Part of a small language model's weights.
Size: width 320, 8 heads of 64, MLP 960 tanh GELU, 25.6M parameters.
Architecture: RMSNorm before each block, biases, tied embeddings.
Each number is 500 + 25 x the weight over its row's rms, rounded and kept within 0 to 999. Layers, rows and columns count from 0. Numbers have three digits each. The size before them is the row's rms in percent of the matrix's.

# down: layer 11 MLP down (transposed), 960x320, rms 0.0632, rows 241-260, columns 0-159
# up: layer 11 MLP up, 960x320, rms 0.0711, rows 242-261, columns 0-159
down241 079:431462517528479509516492531483530449534520487510492475522409510529552514497507457535515501498506502515510468502458524482491468485501550481495494518522476508488495485525485492485518460433496511508501506504463540506495486497517520485486494481512505471533523544506480498503478499503645514466494529478517493524512517472483499477519502484508471485510520527463512474507495509506506497491497492499484501488507503561501500496482489547515495460491508492489498500501498538520525508504493516
up242 092:445520514519525540492497490501500501495460462502483437519515471524497471480439491470506480503506491521489515477471472475464462505482499504485519481550528498492528513491480478504514457491465509484458494523546525491567504498493484510574479523522493494507521477505475489451480531521481504489509475483486492524527507506536482520478531479543504463528519471517510481464494471463496505504484484527470461472485491533494527528470519432488476474493503513453489528504482463495487504483513558
down242 099:491491496510492507490485503506486496529480525532502557515468469473492505485501498517519494508538461450473507503528514508551511506543516466488524516424491493483501485494491521427471512472488520511504502498514502488470505456464516475502529514471495504537491482492530498524446481463638516522510495467517480500492529511478460504519478452488467497496494507518509467476503510488528458518490509490497522504517537492499496488448479512550538490517506475478466514491514518549484493500497511
up243 100:486505515522503467476507502502462550527529533506461476489469523526497487496457483482528489532479519518512528467484465545510492477502475508452508444520482473501495531492510467460462452519510463466520519442552507519465541479518488487485479448480472506515490457499544501456488502497511537524476510494561517516542454446514534503529510495493498503497469473503538499492491545464494519520492514505507490497477511554500431493500504450477460495513480513483522443486515455509480516501474520
down243 066:477461490535517506503501504499492467518510490519508484504535506552534503493461396494524482487503497514492518510511510532512510507515488515513507490517525520485505519474476517528480478507485506504507503522490523525511510532475482509507518494475497493504532530475494482500472493532780492513489509504507515502509505475498504483500510499494464510504516484527578492482498515473508512481517493491496503496482518493480486510488490484514502514490491491488512526499518488511527514496505518
up244 089:501543467510519495502503458514501555481547497490508535476483516481512554469505498486512469499455508542504503535498493533531499485494490542531543488494507505493478515504523465468489464529530510491497508464450488457507487511528513485481471494510507536462524465497508462526499490487480532495471554454533499486505452434507517481490497483459512503536470519555484495516512554510465502504505478485523550484510467487479464488519515533541470523501477470494490515450528475472553465555446500
down244 097:516489497467472559506523508501485555522492506478526502495513467471496517526507485535488499502496488500494516529529529489504515539521519519527487489468499531518503516515484464525552502546489520490532514502431494453482460483563549488491450481506505536508509478553561539498468506499499520457521512507484509505478504522495507521524468534456504503483450507565541501487482500535485472503490502536473480537461483508517466514508473540498502501494509502487484541531514548436518544470497467
up245 117:513518501511537498495415525512492518474553485494471484483496451520532542488486504498528490536508551537509471481461513482526502462543536536481460512508492474522469502497510456547504482498534510484472547513497514499514483510472439444532483503535445492502519517488504508506515489511476510507492514531502519546489502512483461512552482497455529508477521482530479443505507514497454526510454508440486504528486503555517494523502497520514502486545495488509507522500470499523552504504444519
down245 112:512500505493439528515492477473513496510511499462482475460479489468454508498512495515484487480558505485507503516494536469480510538512483485503494499511586516484515502542492495461509513520494456532501516496523492481537486496481524468489515511493504475501465487468519453459495479434471503497459485494524495536511470505503466498505512504496468463446495515508512496514503483509512531503519450521487492531513474521454515479504489513495513523523481462483523478489523487488521504459474536
up246 107:516510483480525551517489553534501497498508530531502490503518476471488509494488497483532465529469523517530488494517520508470508505547503516503507477496477490501500485477526498506481467526493492493520475545493534517521507461489498468484474498531462477499476459498548448487487549537477512498461532493505524502463490474528541534507553468488536521503496503511493511481525509489491491527520479492530560520499513552547510493503526494509473494572460511510537504453501491533490547502528464
down246 108:534506452549514485490514504541486540518496472485496511506460526505481546519485491517509477499539497534530500540520501508532495522461491506471538472524475540504487535511498504517517488480522519496445492522481472545512488474450497501537492497472532497499516502526487489488472502499479509480475503548514524502497511459491487488524500514474517495525519476480472514519478511557514485513488502455505482523491488523517505451508483481457503504507519563497449495522478460552523469484493506
up247 097:470528500488486497509502507519503521513487483486481554485490528512480471499482496465498520509481499497484498510502480477467543488517471536479481455512533509505522509477517485472471497483467519505515480546515497473545526448468487503528462428519504566490496509500563479470550491533498545527494509466508523482500511501524465529466515484479536507490521485558497497513484506473478529470484488512470516501511527499512504523471512495515502505544499503453469473505497467528529502510525519
down247 093:483478506464467500529498490523508494506510544504547479481467498523477510501511495495477544530544496470495508497443501462486450498503496497493504496477536523508519487511515522516515571485513539518516484440522502539553509502496488539482574534492479504509487497525490493556471499509629492477509476498490514543475515520456533491501482498535492489497502513487521482486516494504497455536529519490535510464544518482454461493469501461463515525509508499516485451493480524567537538486493512
up248 115:517529491484461484501540448499494525489548518482515516508496498528539524525494502489495499493440509521531518466478488496468536504511513493507462456566499503514536461494529530495503490517540468479435490522495491501499521491540488555534535485515509504449521519494557497528545526520478509485451457523522502491526493462500488497509473511503521550467496491523530493560480489505460556529497500468483490507481534503506498538522524495522485450483494488499502483511491488495486482463492503
down248 120:451512499511505534521545526530532534565490484530515474495495522478484488495565516516529505500512470534489529476474518503449490529522484529473506554491520501480498506510489474493475513502517551525485460527489445492456551503508526478494472517510521497493479471480521531498502481491458498471495511550478529470488473503529527484527542493483514499561491521526501473522519515487512495475512543517495490526475507514498504453471501492465498520544487486466491552455514473510495565495508515
up249 111:519513528554555489519473524501496515473496533494455478473531515510483536527486504480512510546499548508513505493475534512538535530586518502500455500494479487518500518475534551491517474518481483490508526547504498504495515502487445469525517510511551499477510468470497514485543521498479530536490499506497536501498508501482499503532483492439515486520498483539491493531555495465480551509499542451477568499500505545500504497486504484512502482516514519481493510504464462458482500480479437
down249 110:507517476538464485509494532509499486499496484458518499577527484471482497529507477506505495489525511463484501511500506484503538492468468465526485525502518518517514497521490485506499477487467467485512500484448485493440482524548486521456518488524458496524547509519530473436462495482493470538508493512486482513516432468492477536484533535550515512488519486546488479500481465525513459503480490500497469507514488510492508537539527526492532529471432487521497460472501476481456530486536469
up250 101:455495511516532475489494488493477511526480501541469506520519509507486489525463490472536451483484551488511519519497466513475479474517504521500507467551482473447492520495531442509491484509543476486470468540513503520484523452494471475521516493494500462458511489521485501487483490483498529521486519514496493502516454480471503476544486500484482481519473482496521480492426505505500536473518506507504503504500512539531497488488497438507490471521513456485544487496511487489502512472499532
down250 066:498460547493470496533502479496489503470511490527481521525503532535520447535490440497503490466472489502539523496500511496505482461541472494528486476524508493474498524485519531505510508511480522484499497509497532529513509491497477469503499516487492510493524486492532492504514501504754521495509527488514506506502507507501512511495492503503463483498489525511528511494468519502498517514485470472482496507513487501512473530486523482505510530488478506488504495520511488502522500538522477
up251 099:540553476537479511487542528555497471535499478498459468515506524524519503461499516529480477495515468518491522478507497538492506446500519465497485518538524506475498500506457500470498525524458478533511481511477485481486500543505483514512548491521480491500536469508483492490512480512479499473474459472546530531488523466511531517506487488521534498513511532518493486506514472467511517477485526489501479481469503504458448490491505436514472497489476494499472475503492484478479505464569495
down251 106:471483518497545492486512476474502522480499477515499445508474458507498503521465488500455475508466517470550500508446437525471496459498547522491525458527468513458563514504559544529501499508506567505485538525453460519489498464535520494484463516476477513523485543487532511523537464518456485477501474507548510486498496492470512449503497511470443502528480490503483524507518490522496557527505491513503545523535495501510503542467495540499502464502479524492471505512517477489499494519524473
up252 102:498543489501474554478471482513523452533450480504546507512548501513524533475475502484510455521500495485472516495504461511476538484519484529515492510485452543516496501530507475504458479450497501517481476530519545506548506527509517499487501499518499466487483476500517515501514550548485486512486476509499522467501506509460499472525500427493517489500560540529485490527517514480480509514503462518468542526464479489529520565495502473508482485492462535474473501489478481481503535492456493
down252 099:493467495488439499481510469523486513499535485491491477499503513508511543503477493521532469486497486496529477482509505494485494496430499495508464510513510449496481516511483486494507526542515474476441494530477507480464468505467483497498510539494498524499507522540442509519470492440563489483513504493509524502500520458489500456467521567495490514493451462507483512478506485545538485505497533491449424471495567505507539457493517511477494499490501474471491478485506491521500491513516489
up253 089:497500471489512482484508462535518523489503463503484507509526531495511495492471517511521439505497488439466526536490505501531461491505494446486513474533483500513507482487460484476495471480522481547504509482500473449497561531515486501486471480523493514473507493529486504467498500491477582536512481491555529502517461448468503484470514530526503504504488537500490503502471490477524483502518483467538450521489513489507503525483515503542498523498512546492479476511538468493491481513523486
down253 085:475526487472503513485510494475519510504467491502501548527519509485525511519522471525483504486515500451531509504514510483496518513445489521490493498487519477475495508528481500505483541494470505519569506529494509524501519511515480512444490515565479462510474509528521525505506513463491513482549491511510523459490509494518525542478481550484521484517542480497510462448505471514499519484530454515516467481485528504439508514495447437478482501534486457551534519477487488499515511457480457
up254 107:462515519517455469479461526528518474509510452502449475553466436496467491478495506530489499501526544501452516509483511519469509488499544506492503499515482505522535491501486507543499507512512504488496534538479508479511511503493493472499481516489514478504541511511492490518530483508473514453485521502488543516512466512443497489526481506490506485501480489525472491509483487487479567502483517512476463520486465505502503513484498484498490500514495493542496467509583501492552494531474496
down254 108:478536517486497506512527474489546479495456557467513454509498527530498526488507462484524492501521501503473533493496503502511487521487458532527486538549507527480507528478517534546570542477483468478500498497480448528474492550480519549483502483530506512499488474478500477517521521489530501519468485490501506453507505477512528499500516519519521478553521501521529488500494466462550509499485518478513524510504510487447533443527486475509497479501499447530500548539495430518498490490479488
up255 113:479540488533500477501482507499499498516520510496498510477502476458518511459481500515518530499515519539502490483499419524498499467529537497471508461499512514464518530508540479490508482483522508528483487504490519495565512421498514485473507499489477459486482519492529485515518499500486499511526508526478483524487524440471474521571498477416538514514532485504495494467528539508496562448471499487491522530505507493510461553506506508470481467505481479494532513506480523483536502509509553
down255 114:525508499496520509488490440513482551526469503497496476508470492540497498463501464519470462493461486468471484514511496525484517550529486461444493471505490464499502497531494530464509524498517515532475515514502527485519536511497488468475526498549514497469530534484449525513500500487534486475510462568509479531520513504521499474542470440508503505537496492476457474492505538511504517506535507497452539492533480528499523473486507457491492501451469500469510514477505511531499468511491536
up256 104:474499499551485513487486510477510518496481509492482505480528477505529524482491518537492490512502515522509513518494476501433497535475480539506503552487519534534466489455489525528492510500504466536486537459463539498517523488482525496488510469520470479483506457459515497506518526471480492482497527479531516463512484561487443495493482470483515485517546462513434488480502527457496497436473533530472505489498482520485489460502496502529499501521467508504472479488520517509567569565449499
down256 104:452521514494479494491541494481491488492518480507476489500480538495435490505508513507523499509462491497491484502478523532471522484496466474513501524511551491514514487484476540487499528496466468502473556524536464471471530488496524529499502494469500510511521485527518514478499469540546482517499521472478490501512513495475512508505488489494467490518512527492486527494508495483476498489529480490487496518497507520526496519464526521463499515515510514576498481495462542492482492512490462
up257 097:501519430503512491493503526522507531487514496486491545507496514499514552481492500477467506481499492469500524506469488522460504517511529511515483551538483496495496490516508478461503472494481471534535509526492500511524534535499511492513499509529494545508440526495489516507520528468461500495489497512533531479533496503499517496532521505499508520511475511531473482552502464446480494524509535509533495472494507506520468479471513469528498494495491515503531505485481468498485489505485509
down257 099:507489474496474550478509512523507512495497495469500515467438479549521555521479476480500512463476494523539528526445520513490500548556507484522487476506493467491507533501505464468473479477486554454540517525496536520507479514478503478540506511486568530532464506543480505534493471402543517467523483522511492481510505486450528484541496483484525497508491517521430473496474510532507450504510508488495509516482475494513501539521511474521474492468523462501449496513481500498479487491500527
up258 094:506503530470534451451511481527469531464479482472479525484489523505512556523466509495495539472477512489526485504525520493493495510488460480544483495528506531495521508531474489489497528481497512462497528518515493496519514549504491532492504502520488505474512505476564464501510470493486513521465483529497504504497507417513506496492547507466525504511454525459501500484478443523487507508479536516497467497526554495460460509504518468525503476497492516492482467509521476503544441531554476
down258 101:508512472496521502519500482509493467526497519504535516497502468489460480468486499546472521510441483493461525497493504438485506478516495508508536505488493472524472480506487517478535522519508502548512489506488511501511490462491488479474495498531520514534510491526504537463491487473503486507445501523465442521468503550500468516511490545529462529461486506469574538523515525490460502481491474481542502491510503490526457484512498496477465530517531506488508535524482517491496468479505444
up259 098:510506510496489502499474459497462453499508497503452499490502518509502527500461498515528474470460532534512510465485476531491579490526481536468508471516486469517515511495505472532492460481485510483461487560514531508495526506525484519462516508521488481518504453515517491499509491473491497505524521503511528513497517501509551448472490507501522475483517490510492492468494521481466561520486473498485517475499539504481504502467514460486477515495464452490530504501519453511506547490457514
down259 067:500479454531514526500511542496506470488509511496526526512503487543508472542464440474493505486527507518520515524504541486516458528517490465512537504506508525514506504488488506492461480502501506506514524475507495546524495489504490502499505530486521487470504483533480504498517463505723478485524507509495494444498499467509544528513500485521447544456513505484521504530488498502499498495505528494488507486543514470504487489498500488473490531510476490481490491512485509534494515479507493
up260 114:489531498556504545499500499494485511492493574481507524509529523507524555514461501493523423513493513510551467516508467527547528490511520500501497568529490510526474539487494514504484457464533472534518510507503539518501516472506507534445509503509513508473526507491563514442505522513493499516495503492484512472544465516444559479476531511462501480495461487525496474522497493467466508452514498489490529500500474498495480491474520453501467468470529503493496506521455462502487494464524492
down260 089:488487503484531502524497477510534511469532474488504549518476467522514469451537487505531508482466460510504526492509493518538505504504530508476538484535524486521508509507498505503503499513506515477531496502508482497482510462491479515480503466478518529473496488472473507479497543528666505483516490493484501500540500497491483534498503503540523510497503440514550468497461492493485513498508501511484498494508543500528494515484519474497498500498483465580511512490525480476497501499482524
up261 089:505489519501531472484463484475468511479504505501496519455503490500504522522486495491540498489482496515532484534513476513505538442512498537520556469497493520521459513521530535522491500535548539493521491412497522507508496499490523470479505491507474465476524481496519523484468493522484515552488496535503478526535500486500482527510481475479487499512459487505530503443537538499494488449497460495501543486544505477520489466524493519478466497502468493515534543506499495523491503541488526